{"n_layer": 10, "d_model": 160, "n_head": 2, "n_kv_head": 2, "head_dim": 64, "d_mlp": 640, "vocab_size": 4612, "activation": "tanh_gelu", "norm": "layernorm", "norm_place": "pre", "norm_eps": 1e-05, "positions": "learned", "qk_norm": false, "attn_scale": 0.125, "bias": "all", "tie_embeddings": true, "parallel_block": false, "init": "trunc", "init_std_qkv": 0.0238, "init_std_o": 0.0, "init_std_up": 0.0238, "init_std_down": 0.0, "optimizer": "soap_variant", "lr": 0.00435, "beta1": 0.95, "beta2": 0.95, "weight_decay": 0.04, "lr_head": 0.00758, "grad_clip": 1.0, "warmup_steps": 200, "schedule": "wsd", "decay_fraction": 1.0, "decay_shape": "sqrt", "final_lr_fraction": 0.05, "batch_tokens": 32768, "seq_len": 256, "doc_mask": true, "train_tokens": 146200000, "steps": 4462, "dataset": "wikipedia_en"}
Each number is 500 + 25 x the weight over its row's rms, rounded and kept within 0 to 999. Layers, rows and columns count from 0. Numbers have three digits each. The size before them is the row's rms in percent of the matrix's.

# layer 7 MLP up, 640x160, rms 0.118, rows 451-494, columns 0-159
104:492485473508479516502501532503470521519461484528488506498488517533485468492477524475496486481490478478525489469535484491490509475541475506498531512521575510517492537471471471476468514544509508492514513520528507525458513459446515526441488548523474488541482491507494498517521503510531518515500501535505506485494479500478542485491513509501474542503500524464514495489479522490474553497446509530511451471476497464518528513473544454505547476508501456483525547544515518502496495499561497
098:515515506509500527469478481523457542525490490510465489438504534482479516498502465490461529528509529522500517454526488484486556528471510519483500528490510480510517498518506466496458496462538491520432497475528470481499486490556536485493471498521506497516530547521503518481505486492498459502500513518529466493442534490474489502501498508483535489471513463502491472496496505491545508584489528526543468520497495564464474480489483497513489515482487509501506466532514482526483509496544509
101:527506506434472529491505478510502501504490520512510511511493544486478473532485502462488487479487492487526480498492512521499491484510499498526487512511474479520461501532487432551531522474517471512510476501493494492474505503499471503551554484477522514566552528502495503528492521484511533510491510486506532503503460537481499489482491468507480514517498530442424491489507471457542533501506449498523481471507529510543519523469515502492469486505525519538497478503465514519501456490574506
114:506462509454509494508488495489503511522495477537501499477535483547515513483508502502509507471454475492486520509498502473454541504463484497551514468509460513577477485542524478521477488467524525543491550508454467486475507516506539516498492519493494520492488515481507485529478481516493504492517531465526504536510464498534491484517522484476493463490456488480499529505515484468502466473481517513517499534495500585452529498506463536512490511475444524476493516499463514443502471521508495
076:493499494518505493432503499473472498538528499519516492480501521536508522475522527528471533487494495543525464521453514513513519535483502488481490456487496511512526459493495465511539514508519512480442532466498525479521484488488543503528459477528459490489522530469468480527480514506489538508501539542508501541500546483487479488462476491470510495489525512515503495486538479485498487534508524524532499522487504520558491534518499528519575500504501552520493461490487527492510439461487498
104:523472502488468504515512494535517504512498534487518489470484506472474484546531474489485497502466509520507530499485505488548485475489489490528506505475513526516544500492483522539525534486516482539525491499519507467495526476446466485512541536395521519514539477498525501529467474468513506524481500529462488497471511556503521442506476502494489507489461494496504518488438554478510506496486510520506521536468485485517489521495488496471553478496485489503505488491460481475470524473552474
096:500460492495450483440512470531470482524495467502482478467509481491453473470478465460509535501510515492473490516498466495488452499538537491523470498480522481495504534508483537509502515489466495503509464520516453499518489493537518510539542498513513508529495538495502522482498502485510474478507436477503506480420481524506484512516490495517501490547511508479503529488489456508507502552492527503507531516526511510500469476461467494491542531561543545495508516550496527483520492496463524
106:490507449463497486509511555509505484515477487518529519501547524513500494504494522502509492464514496482507484506509505507523506459538525471474506498485480481540531481466513465434452511427505482514459507528471527450475512501515484529506500472482490522515523456479523484473552502464479495526478501504511495530514504510508494471482502476450507507499551492530513527548536533484508513471547518534483496496477530470539521503552511544487497481459462529493481478495504519530460508511497490
100:483490473461515534504508486511500528493522485508494495493493511502506493494483509466446497527460538539517479510541493524508467527526497462495469499492507539535565474515506476530480515479490517467479492498482492442480503479533499514512541474475546506510536515496496489474473472495527538488517514486513483512446493496510547484467476488486494507513512492530510512513485535535509490470517452534505494507512495491506423500481492447502551559469447513519472514537511487463459515491516536
104:480535515489485474516494544494512489530524505504501479520533475472517524510522546410491560477477519504535469500507506454477479492542500483485509480472541535537512502532480490525527495476464506521506524534447503491495525494535501491512500508472464550476524480474464472541481512509507475508503477520528521511513516505559501523517558487507533456487456505503482500520512516542527489530453497469506493444523520554502492492510487493501497501481505511497488502501547517480499476514502512
091:494523541506511512508530528522501452508510506498497442479524493537563485520497478459494465560467496450522553506477514519490544461514474547524478513532493508543499480529496503492516514537508490483519489472493477540503515526486503515515532522476490518510489493534490472475515500498518537443531526483510511555478509528526508515510487497480476521500478453499451496477485509493523454524500510486522442501464487516515536496478478461458506479481495482505484476478528490495546479505481524
116:498478526502475497494502468499488481511516504495524510459489478444495505498519525517509501463477518465485544524489486517520545511500508484515536498530538509521484521544534487497528511487491528511473498499476492550519513447509492483511479459461493507524531481508530485523462516490556466585550487488545519476453467508484440485499531470490484519488497497491475478480474464513460492464501505489505463475494542506506498487508494512477536521484508480499482497533515456515431500531482504
095:532489475473474480485470532479462493537514484498541490517531499473479515508479507492512498472501503488478459504481566502514490526525553470551473522508504524547519511492454470518489484496524502485458475471501478496477483451507455478484537497460523493487532448482496470549510512481504489523524509472505517512448493501514487493478530459518514493485468540544509498524475495473531491464487495506482451474497513485486506476493543458470477516503500505488490492531548561496534514495502541
100:489446502520504515498530548503478505509543512481500502511512486495501498520503519530496510510464497483541487455490518540505512456514520516499521495503549544458481496482458530512500487531474491513458520524508503453484543508469511466487455555500533490526490486511440537524543500494538524501488515535479506483496503491487493537516504490441470499509520493498547557502542510512492528503487493460517448527491530510457507493541491479489504555472527476537464487501492501482483484497532514
106:500471513493530517496501513501492492514522521486546491510492499534495469530515489490449541484514517509554468512544497466488488493480479452469511462530494503477466527464492486521522514482504461513516504508490528452462502512478534541461476511501497523522552454504529545508522478447529522480493459460542490499501536549432531490520534532496482465501498494492496521502525498471512527489470518496445508496492503481499459502474495462540518500509525503509480546499515530479530514479500512
101:501459520501476468453465485530554439456529475491516486489523490511451505504478476486525527475489496532463468525525499491511476492505476496522478539521565555470484493502492542492464501488479485512476496523509475467493522520528492486519514513444488509483502512503505532484498510527466506509514489521449505539528490518503489529482519588475483517507480525542461515497506493534489453507497568485503510527507499510509509473491529474484503503507551491504502481521508501469519488492467515
102:534477512508469493474506548524468466514476473506455479521533519493528508542512493484507466471482451443466532459516459474490456513505474524517510472491514518504519514521529497500478489512477507492482530490465508531472485516485517512509512523479519483531509498471491510495533527451498485518504539495526495420510472503555492465497507529506462488517506498529510525473475463488500470491499501468481479543502530496503488455509490508555510487458495526473488468533479530490523528523458452
089:504512482527525517488485489530513458504498507487497516517499489505508529470478512506514482479495486552544484511473470498495498476490536507556520533511527514456529492507510487563481494492520501533492565503512473504488449497464528556488437508498486529501463504488540481505497542497501501474512477529525502487500522521465524512484454473508484478470529512451528472498495507532479539498452484550500507515531461497525514525525521498543517452517501515480490501496480552493482445471490530
092:544522526525517532449497503475512509491518524513512506475490480509473494445513533463506501538483490511511480489490485517511469458467443525520474484463513501515505505499503504464488546552482507487516507506520485523465490507542532508543498511476537482494534500466494595486517473446474489547492530481523463505509510511542477488464523495485478500500516471507496500475536489496494529461441516499507490555532525509520495489468518503525530481473469471494485505479498524522508480537511513
097:499476496559486524501508504522489494456521483528490472513485512532490518464448521495486463523503582535517483497534492515471473454536496487526477489539542496544437500533516505485485495524506480455493521488533499498528476503499513514465498454519478495534479481474492513498481484488502506508485502496515489489499494491508504451502484465462538562497516509507499535487531486482500480525474469498466511546515523510456520470516502562489523506486474485471487504454514559504491457503508500
100:522492470507495479498532437538473461494455519533490447514525496513495507531527484500472477532446491497514512489497502538503497520498514473501503484518512560485496491490458494518480468500541529507489503478513478452498461510487512468476543493516498480551502499479574504524474483499528540488489462485479527524524442508461512511519530510521526519485469473490503471506510501455505513497515531559486501539516477482495510476452510530516471481491520495522483506456485536512496519536489530
091:483460493480473457510523528507495517485491452523493467468506474520506472531512472447501490529505495468533428493541502481501519500516475516504447495515505512561469536501469484486476491569475483514514473476536523506511489497457532458494503467518527494530514499487534471499502493502478467549503468532559547496527468493485485524485457491519499495534460497502515537489517482519506525491489481504488543497528521514471516492477491514509527520470480523445494485499488487475511506465521478
105:490467498530525454491537461530485467482546498498507462500486511519526470518488504501526528491471500491494487498513524465534502500536469508533476533495551522476480480489496472478458495500486500527494492529527514489508492521497495492505488511486457517490539494458459572525524500543528489500505518506478532474467499449482505519485502533505508472445462498494500524449544478485483471475508569500553512485483490510478479543525506500471521538491520537502475532522536473500516500503547487
065:482486497530476503520549523521492480520465461520499518490523474507466466527530500505481474456437474460477493504479533516506461558470465493534497496506477512514489472502487532505501486527520532506482516482516490502513504500509519471501504491480528515504510557463520546515493535490502505501483518509484513499457539487487509540559531444511488523523557492478460534496470516485508476489502517529506505483531543543498504503520457491526482516462459524515506515480502495488525465469545450
102:489488507498463526477523500496526544498477470494558529520507489510503468478481478515508554446494476476497471533540496482498549475505501489484481523536457515503454535484499471469500498477489501499531515480486470503483471471468498461481469494534491532501528499515525526474506545509530502499526477498519490506477498512539486494495519538495508478488500510498495528553560493470487460524559474517461536517446465473514518482505519520516494488502500484511444493517518508504537423510494503
111:516496478480501533508540521515547516521490473523557478502513494529508479514469499471485489531483491454527498516503481525475522539558448496510533512498496480474449565518488482455479527488505535490499479515558512506542513500504537492472490524496459475511452500517496515487497498487478479491478475482517505443489525550505517475542488482491471517525523475512478535511481484525496514478469462487482533511516523539486504512503534464528474497487527501466445467497466493482501485482499541
103:496442508474536531476481482495479537480515517527544500438579507511489505504509506508534510494478529500537506500548470498497493512483496478540477512502474547504531504515505484475507492524490500467444495506468515518514487493489482461491531481477534473528477484488528532469518545517535492461481512524504503489487524496521462523503496486506522488446488490476532468484558470506512486500486485520475537470476512481495495534578478474492495504538509538523518464457511497518490476514519504
107:520522466420499513503463497517513557563511496491505528456491437546488560493492463513505521469448483525539471503503528480521547465474531525527501493510495524534512458477529486518446484492485543516487482482475481501516501487554481496532534487497512503490519524488523499529479493499530504475467488495515493512502495482468546499480484532473490493500489496515468497484464469531541503514497503475489498509468524529486504548534502507524490494512527517517484443498489484502497494518517509
099:515469464478488491481523483513510494498502523485530471535520537498521479471492533520471494590481485547518535543524508509513466522492447499516556509483481489480531512517490528481536502520489509556471458476507464505514513504552479493535512491479520516501506494507512485496544456494486491470531522518507499479465504517461469493464504532504542533512503480474480517535490503457476503491446526490504487473493460502518488511503569494523477481503461533497506458467475495473502498514498498
100:505466489492523515483548506481561486479492476494514461500513509478481476503492470482454528554489508506506470511494506532493498526511449514548502502515513489503493486520477560490458484464544496520465500462515514470491450506473463516533529512541506507468519469522479503523515477505517515504480491505503522515508520511492476507473482518507502517525496528515454469541540487481458502478480496492533475461492514512500499471465579472496477490488443525545489473466473549516514532490513523
100:497437465528520466506481478534531487485490516496466479510481492489516530493481529506503504501475491515446509491495509501492540467532455457492488517468564498445502453491483536492499501520437502517489526495574507490506516519533491548539511522504501542532496497460441510483507481531493518496510536493494520506517508512515539469483487513487510487518492510486473491461504471544512521525455509451492496484513565464512498540503487500482521489502531499483489463511537503491507482475488487
092:516433504517499435516509506484498483447538504525474491506495514472496497468447515508493523499507503480539477540500522501502491509515461488462540508527488472479524502521548502447460469509483478503507488515502504505450498508563526517476530465496505482499495517497485481521487476492554514475501557507512479517489511487500508460466478492458513470490494501517470559512466496537500526502487530524477540522468545470525488483504509472519475484507510540483503472488447518478480488531457502
113:510469489514491494510461539496523537476526468493491494486523500493516502503559543465431473486485475524544504509469459520510513509489463524475479534462473515508514498523479543448524526480464544491523501525481504493475491518501491459503480524521507511474511516482496505515533432456504519488515505520530478525466515561487513456485494557541494513515516531534504459509512439524506529511494515513504507512512453526465492527514508506528484496526520472479474478494485489462494505509508505
095:464501477548492474521512484541535476453514536510505476471465467472527519489539517462457546458498488502517476491482488527469517516505524523506526520524551506509469531498506527472484452492505507524501516503541477556482488490541520527540523527488496475501484503450499463485517499516473495526529470508508470558514516523442507496499492534503534499526509528509521504523557494508527496501460489502518470507502484462493525516484532509552483491476542499475471498491506472502528526524494480
098:524488488492507474496481488482494520432517483503523498475566485496490524517481505513503514470541493506513505460558465530530502489524436490468498499492459490486534501496533497498474515493467500455507496478503513507538471502541509531526510440504527491502499509510476507511492497455534513460497521463485537575504433476493482495521503498480479492498491483481453483488473490519534520530497520546529512486535529495504541512499476483509501535478551488517487474486541468524503475522478520
103:481483493548503453513508493489533488534505508478513512495470464487494518476515484494506532525488510537471499502488500533488493538509517474507513476541561519492500515523501485554499509485524510547446490496517526512485527529487554510450525484482470487528512480475465524478497465465539480465482456499536426491498473534523513504490520523503504520498475504519481500537459528522545527501479534485537464533517505485446481511493530466451491466495480507528508536490529506490495505481501472
099:507463490467502516489472484568516514498482476486496475482539491514527463533507501524512497507474498432501467481452457522508493516476531504499475537500511519506497459478566469526517498486460539498515554486485488475517491484513468475526479472481540464500546484532479498501500450489532536501544533480501539538523480486472496467545496495429481500483508516511507484498505493501470490540515496531494517513489515488496500486526521494542489524518534484466494479468492520491507496544473475
105:526485494509512497488475508495494507544499501506530480530471505476451468514456493476511513475479565501529467485508508509518500523513509439490501500511530546509517479502452544519457474512501486483453505520472494553461472490465496427552475513479492464529486474466493502500501475527491511502501524536534471485465532484502523508509493498525515478476473506504498542476479485518512531539518527557499458484468495538478503544505518440488497525520480486528508505514489517502461500484508528
093:504495494484459515459514483526489501512461540489509487545495475522457467491497545536480470514546559536508477543476517530492493502523500471460485488512456486528514490473531532466467578487529474510504488508502501484504505496501495485505527505467502497530487517526476522494483499495436472469465510517477486538500518554519431487464471529505494497461507487523541539485478470493496467500551514504490476492502484492510458526498495491500514488486516510462487490457472502511490502477513534
104:493493467501473504490495442488495484480510457539488491479526450495489487498504534521516469532526491458441521501536510492547438523501470466484543523494544511495472485508550500522491492497488487492512439474487484531485531497506445473505522507517522486465493498500512489495489465480538502511526509533538455536493530476504466550479496536518462476535518514526524487538515466518484472501496519507484495471457471511504504482507522480520514510503493491502476492527531553483537504544479502
106:532512504538494498491520487545548499518524504541530525508537512472465514522488495504521503486491495458494483488506539479502513472518520498479472466442502498545477534476515449514463490465502514446428528498497475540538511512522503506525531498492480471483493484532505489500553471459508519476479495526488456509506488489547484524497513503497499497509540505455516519519505465482479483462509472526527479522479490546521463488504521495510510479526491507445497497500464542511472536496509443
115:529456531481498479510470546485525515500506485521536483509524521429474499483479527507495494429525489492485526502522499482481496501494495492496510487499477517498515477496496454444455466524518499515504508477474503455477498474512507514502501503503456446526478520495524492509487538478501491460505500534506509472484469453500526522536523467508439525545546497538503510514501479506491512510573475508494478474541526511509506506538495509479543484480487501491529508513523458494507484423497495
099:509501522528502496532506496442497473494502507524476469516498496492546497481529499521527488500527489501527510542546476436511484513504497469499443502504495557435484449476488485485519482533443485491446480471497487492509480496504529526516518509492466499531523475483507518520531525494508497465469504538473526501550501480497478480477513521469514482518511492493514564463501488464526537519493517484497502499511495464491497515545514516447524524523468480465483538486504557522520489497524477
099:517489546471495517463527475484496487477530481541458506473488463478523528499520508485468498479509472511502503495439472497494455507526522455539553445490469496532524501530513524455489487506549508488501507466529493510516504479495521510516505473495530490485499514475484539501500525523506502484494490537509496496521511533521491526487498514543507511451528466514474550483469502527472512461431498517508539522511531546523518485495529472534498487496474519500518450472500528529469529553494508
# layer 7 MLP down (transposed), 640x160, rms 0.104, rows 451-494, columns 0-159
108:517487501505459500494469457490504500490499528492525468531455533487442468538551485498506532505479516476470531464506514534516516551498518509510503566514475488525490470493507519505522471504521472476491473536492484506518486520489470489476493457512466511501499495504503521509452455527452509487524508510511469505504463474515433475463470551517478494519533470532493497462528468507498494515531490514553489535456456514466466458491516515485508517509503485469518512514516494471514524497469503
092:474483522527496482503485544477491507480473500482475536528484519513508515490483526507511494501494514530514483561460526476476484497508505479502549495511489467466471460467457486511461507525544500484562461526516509548486531493500482484507507500546492486485522502528514495492477488511484484509474518523526495489510459482462544451502475506492577488521522520523546529503505530494534535457489489481497498531502500510490511496496504486527502501504579452485494508543517469481508433512511503
101:478518492481461511515448484514515556497495523480480487512483499491506512469499538525474525499479499497460520531533503473505497505491467529486486509546496509497469536514463499482527503493452460529514479505510497518538532470537486448456548486468494526498526448506517543453530508499456465503515499505515442523485453478461483496550488511465499534490506508460512501522517523515475493494509485498517498478509486484507516551501511529482492501492528454522512513551516482520475494524562480
118:456480511482519481504492487523525507492528474514490488503465540505487520455570480460491515521446500528487483524486473502482509504479541480492476466497459507509486486457496515448467455520494517537479526486482545501503457495453505489488525521465542530513500480516531566501474530495486489449506481517534517510475532496530497474480532492540510512492474495496450478537524490544534491495488467484472476521504484503481479477505484524504519504447496533491526504477487487458471503470481500
083:528530503469525481528506501506541456486454507451519514537499539531509511509527487461532485519541490497484488471486507494478495508477510512501533474547494519480564486523492493514514507463466498466553492529490481540469513516495480468467482503480515492488461508503503494510518513528501496485476482475516448479473493495488523451494488472554478525526469503516478522522550470549497538513474487447504546451498493510477466468484485501484493461541520472478484524471511520499518485530476485
107:485516455485548545437484506504505485521521514490451482488533503463540508503517520491503440508486488487494478535498509443496548481499527504502470513500474444513497533509500465518511476527533503490479518486532499483518499494508520547488482534511474516521503480468461536467468487485492465509562515476488517484496478440483502525511458515471525532514488494496531492517534543497486498482496513452505543459511527522511510507486540494518503505514449474472487497547494470507515488512500540
098:485500461522513489550477469479482492499472510464464492472511504502493486535488514497528507498449502482502457544500541506468501486550466500518544534481470473493479510527503497491491520492549521489533500517486502456473487566535520513496473477473518486504468494523504448525492527511508527523521477505473498499448497482502494472510480532483449517502536508465497539589450511501519515487501508504523448536486471480508528504485490525486495472465501501515486482488486464504494474483516547
113:514483507476534538492486469483483521518478469492501507507515482496498511572502485497490486497521508542489512453466493500480513465476495525506521474500500512478499513534517529493567520486464465521506502493491515525473488497481521481466526483530488489489516577544453525549491474499513489510503492488506500507458512470533525561507543520512452484488545484482456541519456481477510564500500515493494510470500461500525518503494470479479529459517484509488565511482503480481469488483508525
096:518501502519519504495481525520499465462499463449472522525495515474502536528500498488501504494531480549517527467546491502520488520510459469499488572459477491514508516530506465482476484511510527506502486521543550496533505484490531502526512490473485539483479538533498455491520510483483455489494475473532491499529451488465483531461503505483511475532442483535550520471539511489490482474509498522514507515498500518529520475532529498475485545494541513465521466505447510501490470531513467
100:519460524526472540517484425490479485477515477504517518465469514471488497472530466522539502549496467496519488518504487523500471483482478509485512503504482484452485556495508523492483495523458494505466476500511479524528459507481515485543483505479505519528537520479488515488553492507466565503503505497537517512516487462475492509468466507511500534546499502521489498500475491442497528515471535528475523529492461493497545530520518491518492514447522528498541543527484493507511471522546478
100:467490494480534502501506480506525501449492509469453523515512493487480480552538508514525522545460476482532460472468488535487503475489483516540533496499485529534487469534487474506516532487460463506534460528482486535505501502457531503477501510458466476488525494500499513507486456477537456490451503516490538515548464507526467515463491499511545505462486507502500516492551505462458526522512481473513526518486478502475508494528494516483522483474493498524519508507480451529547536486516535
122:502505491449517524517488472445501509479510487502585497485545494490431515489523497457526470499520509458473513440499526487498518501499509515507515469532466491496504533517506467466512486507475496486521494489500495522506504475485502473527495495502520472522495500523490503525512469503540484517544577521459468462487481484537511520505519495493510507474524494490509531502474492485471555482503525491524504499517525486484513522471451505493509489502523473525551494447513466476515555444522488
098:525501505476506526510459496477482511523479506498541532491507517528464464492447509448523489475539515540497521479487497511521494493482494530491508533524489518474527544519498507477507502512484494511330520519488533544489512501479514488516500483472508521474509499481506481495485487531523495477517484512513535497498526472500491493502462534515522477512497432542490514478499464489501507488518456510518486482511465516497513506490489504489524501523541509511476492507507470500511496474492503
105:504497522505463527495529485469507512502464490529526516518505503520474473480521509491514484513498495512464475545478504501495526514538515497510455494476495487521500490553521476470505531528538486463520520481532532513479500505509479452504516479505507528499496482534478504528505511476520517493498472516490463454533446508497502502533448552474497501545524494551462501442493523547448527502474491551481525463448502504510452508533476502507548493512531500478482550514501522541520485491500526
105:550507489526487523491509479506531513511508460494502503504459562471467538489513518491496551488504528515525469474487515470494543493552562466519496506547479498461526509495516530475500483503489437518497476497512505528496487446501529488534450506541474518473499516484468496553475471488492499475503500507500544498503461474485512528544543522527496480523503500522503527505492469435473493523502523501456526476498475527516507501446539483504477497509500508500517490512514505491531501539462501
088:498518529475501520463511518489508547510473507486473452504490506508495494543471443511494445506454502480544493477506523524470509486510507484511538540481484486511487522468492494478533517531513535497540525467485491476514491476539498509495473480547553439519481461448499510558530500503496497541476473499473493509483516471506507488517490479486553521473524461500463486479477544511469477480520521474499474527493506488496489509483530471470501474527451476479491500522467513481484538454490511
110:501513492494526464518517470488519510456503468540478482495511558520492511527513498455462436553482501507504470502469515530507456507493523488507502497525536468521512503463513502529490482490506499533534475489470482502567491529484497526500530497505491562470506461499548497504530531468476493519503470523520498495479527507542511544487521497477519495460486476507532559504517549532470481501481468519516512471511469489503466503506504481530467529527484468457518515508491467527472510463488527
094:546493480498511495566493501456557507505459500486506501509513486530500474518525504491509532524490507508462493487546527486505527487521517515516491466516505525477497497501498536492497490492447468566542485479443494523488518505524479542492531489496480497534504486525484527479513468527529502512472504497516547527470505506551488485525482504525561530527501452505461492507490463467492466510535496498517459492478503520473479506490519491492527524443501460510508537513535477493546539464525486
097:494530536491507508479537526494498458477497510498429487508513484505496503500514506542520488497486512514495453503507534521489469462532552499476512460522472495489579512480481515524479487512524518465496502464486523477510505481488485508492537519491530508491512463453516411510519472493461481502487486453476494465494500481505487490526507504506521501524492449537498524512520524521530489497488514482521503493524483467533496504555495492489494595524482493481492450519501537489509519515489519
105:502533521477504439515481535529553488503498533506497514519476505498523458497483517545482540502495493533522490500480526511458508449504528489470499527487483490515485496518517514542482498473475520467475493493514464548487499523525513500516475533533446506480528443477492464507499486484449516523536502500488504505481504498494530480579512535496496487488461510517510529478507503508477577497474473490487489484501508461514464528530497487473533532488550460525480499536485490533504484482482527
094:498466492488513494518448529490505527505468540526486493485536508474506520486478494503527443545498499505514495485530504474493527489549514481519515540498495502473507497483472459469515504463566541485463496508520506512510497477495472483493470522488485476505507528526520479518508587483477510526519477503489462504459461567502536473505491517466533486463510493502514532524483521488516516483480454490501516486527514502500502538510470452506536495536495494518468463557560495520521488510491506
095:518476493487493484523483529509483494508550483520507532488518547443526473472497492542533494482504515500497493485518478526487535477526513523522492527485459496466474481470522474493495472504517522505562507518455525506513512502530440467509479497494512474457498481515503511546479477545510480466496495549434501546446497556471547466510532534470483496498507522508496493464488515500512510470510500508514508488464460510474478493503476532496493496555534517511465472491534508482504494490506541
096:462521446499450468466523514518463520459502507550525510503485471481478515522535490457487522534497518514502476515477511548501504508510482502515478514482483497517540473511511504511530459511517505465520504467497482472509488515566487485481438529525522488469523491508463471517449457519475487510499472533512494474545534478445502492542511539466501491477502473515518521494442526480491488512543504513507487513497486494492521461529488517474481485476519482459479482514475519514495459460495473
082:498526503470519496519499474516509521492514553457519505487476543526502504497480501496516496524610498512469490484485534506497503440511519502498527499523464485494531519530499492501487465465465494496448476468533513491477516493526488475479436502500464519502457506512486469500505447491549479526470472523511495508496470497501543485484504510515495488499444480547527497460555471525513516489515461500495499497490474532467501476479498496497504479529534479505496542488502480489494500536449512
098:520475512495500507552547481484523511489495505507485465512513502476526520483494478532486501503479493474491491486503513534515487508528516541492521527533552502462474462459484533452526473531432498524511497498508461494486516469487497506505506514469514464568470471520522506533483512538543489473510524471443485544521462442508504466483430491474522470540521464486504492502511518522490488499519482525543445509510505497490487529503503475510530495522479483551482488501521499507503483484515504
110:473530513510510494515508517504498521529523522476497486523538477548523513474488542481550545481505504437513505458518496507499507495544508515520481491491494544519504500498523527501513490477472530547526493496510508487491539488530475513548471510449473489468481470494482543546495496490500501493488478488465504459495516501445524509532478548510486462508509507526510489495481453477526480513536461480490571530515503505503469497498503554490461488496497501534474490461505506522518448496490436
097:468510483482528502490469492516541510515496519491481508543506498517494504488506518468526561502480480486477527451532484491515516482498484496506527506508504460506473507538475517524484475481513503462530576500532537517482505454507501530532508508518471477509544477445524543468460484452498487495514498470481475490499451536511497487501492503480521525511509549500511465547486547503568484505515472459458481481522505490509462521540535527505489536515481501484510439504518492483518494491487496
108:530500527512487484529486489482464478453496489481497520478494484531532511504520512500463488515478532489466463520511524496479417499469493491512510518491530467504505516510526487468492453518526455531516464534477495471483525566518538510496509542491522499462493545526468470542533496528502506469497512534488529472492524512511482485481506513479484481498462510520525516467528510500478506486527529517467495473539507550533442552499526482491517456457483533491504510492551493470503493498511496
097:462506530512493465476502503461532529498556485486500540463509526516541529486470487468464479487460523501487482518495513514496475507495468500515510493506480538531482494501484497514506511506502474474504500492517521485501517441476529486503506485451502552491518465482524443508517518550464447478545473476451438490494494484489503503486509542507489491545462506495519459489519527504469472493506458502514500452533465492468476484490509536456510525547481549520485522495518497508499498461483494
102:458509496502459495497473533505516492504514478444453497500527533486492477481466511508452516495535517497492513498495464508561546499491513500484493509536500516490511470546552518488507474522494495467505501498475495459509481500482509493451504515534500536497522521468502490520499449505439487455486463501477478494526483487528519506486463522540463486533483486539574507488491506510475507498503463494490477509521457501543454537524502485515495554483470537485509500510473517520550473487477500
091:491500500502497498493524475450466539521505496521543515470485524523489509533519478519486485484451499474492484475504507521521513511496504499499521461534466500476493550515545494492554553477527496485509550478479508533517482463487501509495520463478503532522511461524472500523500533532494573516473486503514436498507514536488502532492464444525500492541523462456502453492517533507513526497471502509486515517491536457484491478544510486497471491531501529491487540512487447479508522528499490
097:446502536485490459479504482505499506515506514515521514523491502465485494528463467484491486481459510533564487508455464484527483496519485514479503472519505465498455461478467508491466491517517568497493473485532542501536499439529500498470518482535520557513527545494479480502545507496488520498540525483496490504469477498528507522526493477526483518507517533521465473478469546534487515486483512486475541511477495482553497485500493466488506498495474519527522491506514482478479475433476472
115:461514493510485473492501506500530545503500488512509552502512483511493483446511495474497481467484489553514536540515492474497509523471526489524533504501512556486491521532492485465514500528475517486535470456532519484509478514489544476493518507493508508517535503458478514504520501497490504497533489525468472513531483487495525495548475522494481527522527506466487475466489517509493528528497506456461495533559480484488484480480496553496436510525431474515510489450537457487463526500453521
091:511522528510504491481487539464523485517511541475512530488503473460496504492487543525489491492516552482521523499537466471535508501475517511498498554516480512538516480529453450510515518509455491472545524452461487496511539506471477462492528519474453466560535486502481518523489500496502550468516504507479497536487500509515510499540540477477480467519513475536517492466452458480514462514515493507492502505483535448479482500469529495511521506520459518498547483514489494530482522509519493
098:479558545501510481493464493497459471481502462504532546510503457507467471522519515508484513487494469488537507497551493494477496521469537469476519487531466488505523500495485534491504524489543532507492509499495539514500440484460498482496437478494485521489470570497508475509507489462503475519525508484492520476518527557501506486512467527494486472482517492525496504485497476515492460473523506466515526541493507502461512500463512470480495515513526510498508468465518475485449550485567473
100:534472494516492531537487476520488497518502508532494486522491452477533511502520529489503526500506479486497528478506492492504516489477522535536511493488457537478499467521502459518500539472484479466386457514483528444488521471519482503516477525513507497531543537489525479506517495481519503551502522496512481480491507501522455464494479487496494538471518522522494477483556521496473588519474491511508487501528544534494539510507498526502474542482481495483487531505501499497490511509498471
094:468541502489495461471478525499505492477478528534480526510496517489496545468476481495532539504526519492516545518505525507486502514493455518491497509521506512499508540533464474511495478525488483513506489568474433502499507463515526485522519508520512480571498483501524481491512492483482476473474487525514553496520497517518460485482458493478507524519510491519489538488483478486498449514537501489537527515517520510497470526465480509526486499509460569531548527497462555517453465500524511
104:521503523481473499527480479485497517495495511466524483506504477529482523503530461494523507519489480489510479486533524515522521472494484496505517519540463504508533519475470501542535465462457492514426496540528479483489510484472528495522476525468463458545508483469531583486508540499514527477433479510505457504465517489522467472498462474514480501505517498547499495540548513488535545492523511480496466482472518511495539518511514514521500524513515490494510486501516493495523549465494469
096:538458507514476465503472492496511494503503488471483533501474488538517506491501533507508489473503460484460481510526496483506490503468506519522480502522488521462487507513514488434526499491471484509565476542500486496534518513466489425492467502498517515526517502435538543467511503541493503514470471491510447491532527463509508488449483502497503538509507484457481482487501483481515505470536538531478493502507488525550512503478471470472522486501488530483548511494558521531496555473490496
104:480502525490464505461468503534499529475489531463418493516534486471543489487517540540521524509463493525496509495469533480457477487538528505461509529444503500484514495520465499483506503507490504511475480514517492493504499509553512522523514494473539508462517537516482452504495464463494518525515559485516512485507510517514487509489486496487546526458510462501445505490509508536497510512451506436483515524537509536495507478462489526480450506527495465510500489515536490473519489502520494
105:484467518533532479497461519507451485516506505481487497499501471514483475521511490510500517465532495482511487475527490539488523501482478482554486509535493507518509540490519524502500505527520528524526529538481488511455501498501502532465515533493455535523510546455495476537537477488499524499467535490486482516454542503474514487515521498498474490481501505437471473475550478509490512540544474511521483477485527549536590506548499493484462508483518519513469501477534484491517504529521493
113:496478520480486441483509516484474518470539503489523501506541498517525509501456480468492466494538541510523477500487453501498490473563497487481499483484516508538471493465468509517466516491532471500515527454471555503514532513473462518468517535493471496494484466510520500493516496496525516443511500486484562534547466488502489447495506484501535476526478527502502508525466528500507451516481494535490502523468455521517503482465547511495504526511522506468479480497446458531492503505515481
094:479536499518478529471525507471509510494495523478510532467467489530484512479487504467553509521503476479498549519504540505491475475490484485499508529503480486517487559475564553536491522508500495515468521503494531471521492451495515467472501544509516527519502482556501493527528497493502534510480500481494450506499431481512518520484472468481493505515508512484462520539467514514505526501478490524540536524505504496483532490469466545500494531439505523503462490485481464443511491514474464
101:459530491514507493467508524473491491473432498522482501513498526503529486482566501498502476486493480467533445471532518494533494485507467553522522453455499454480511535516502514487523502524493542507534482519511479468530510525508544507516525446485514520494469537493478445501498511529507559516466497484509489473535486519505505517523511484495480504563516489488510489544497484503491506506512535508492524479485477471522510485487471470465503480518527492491546526513533500511444501539529518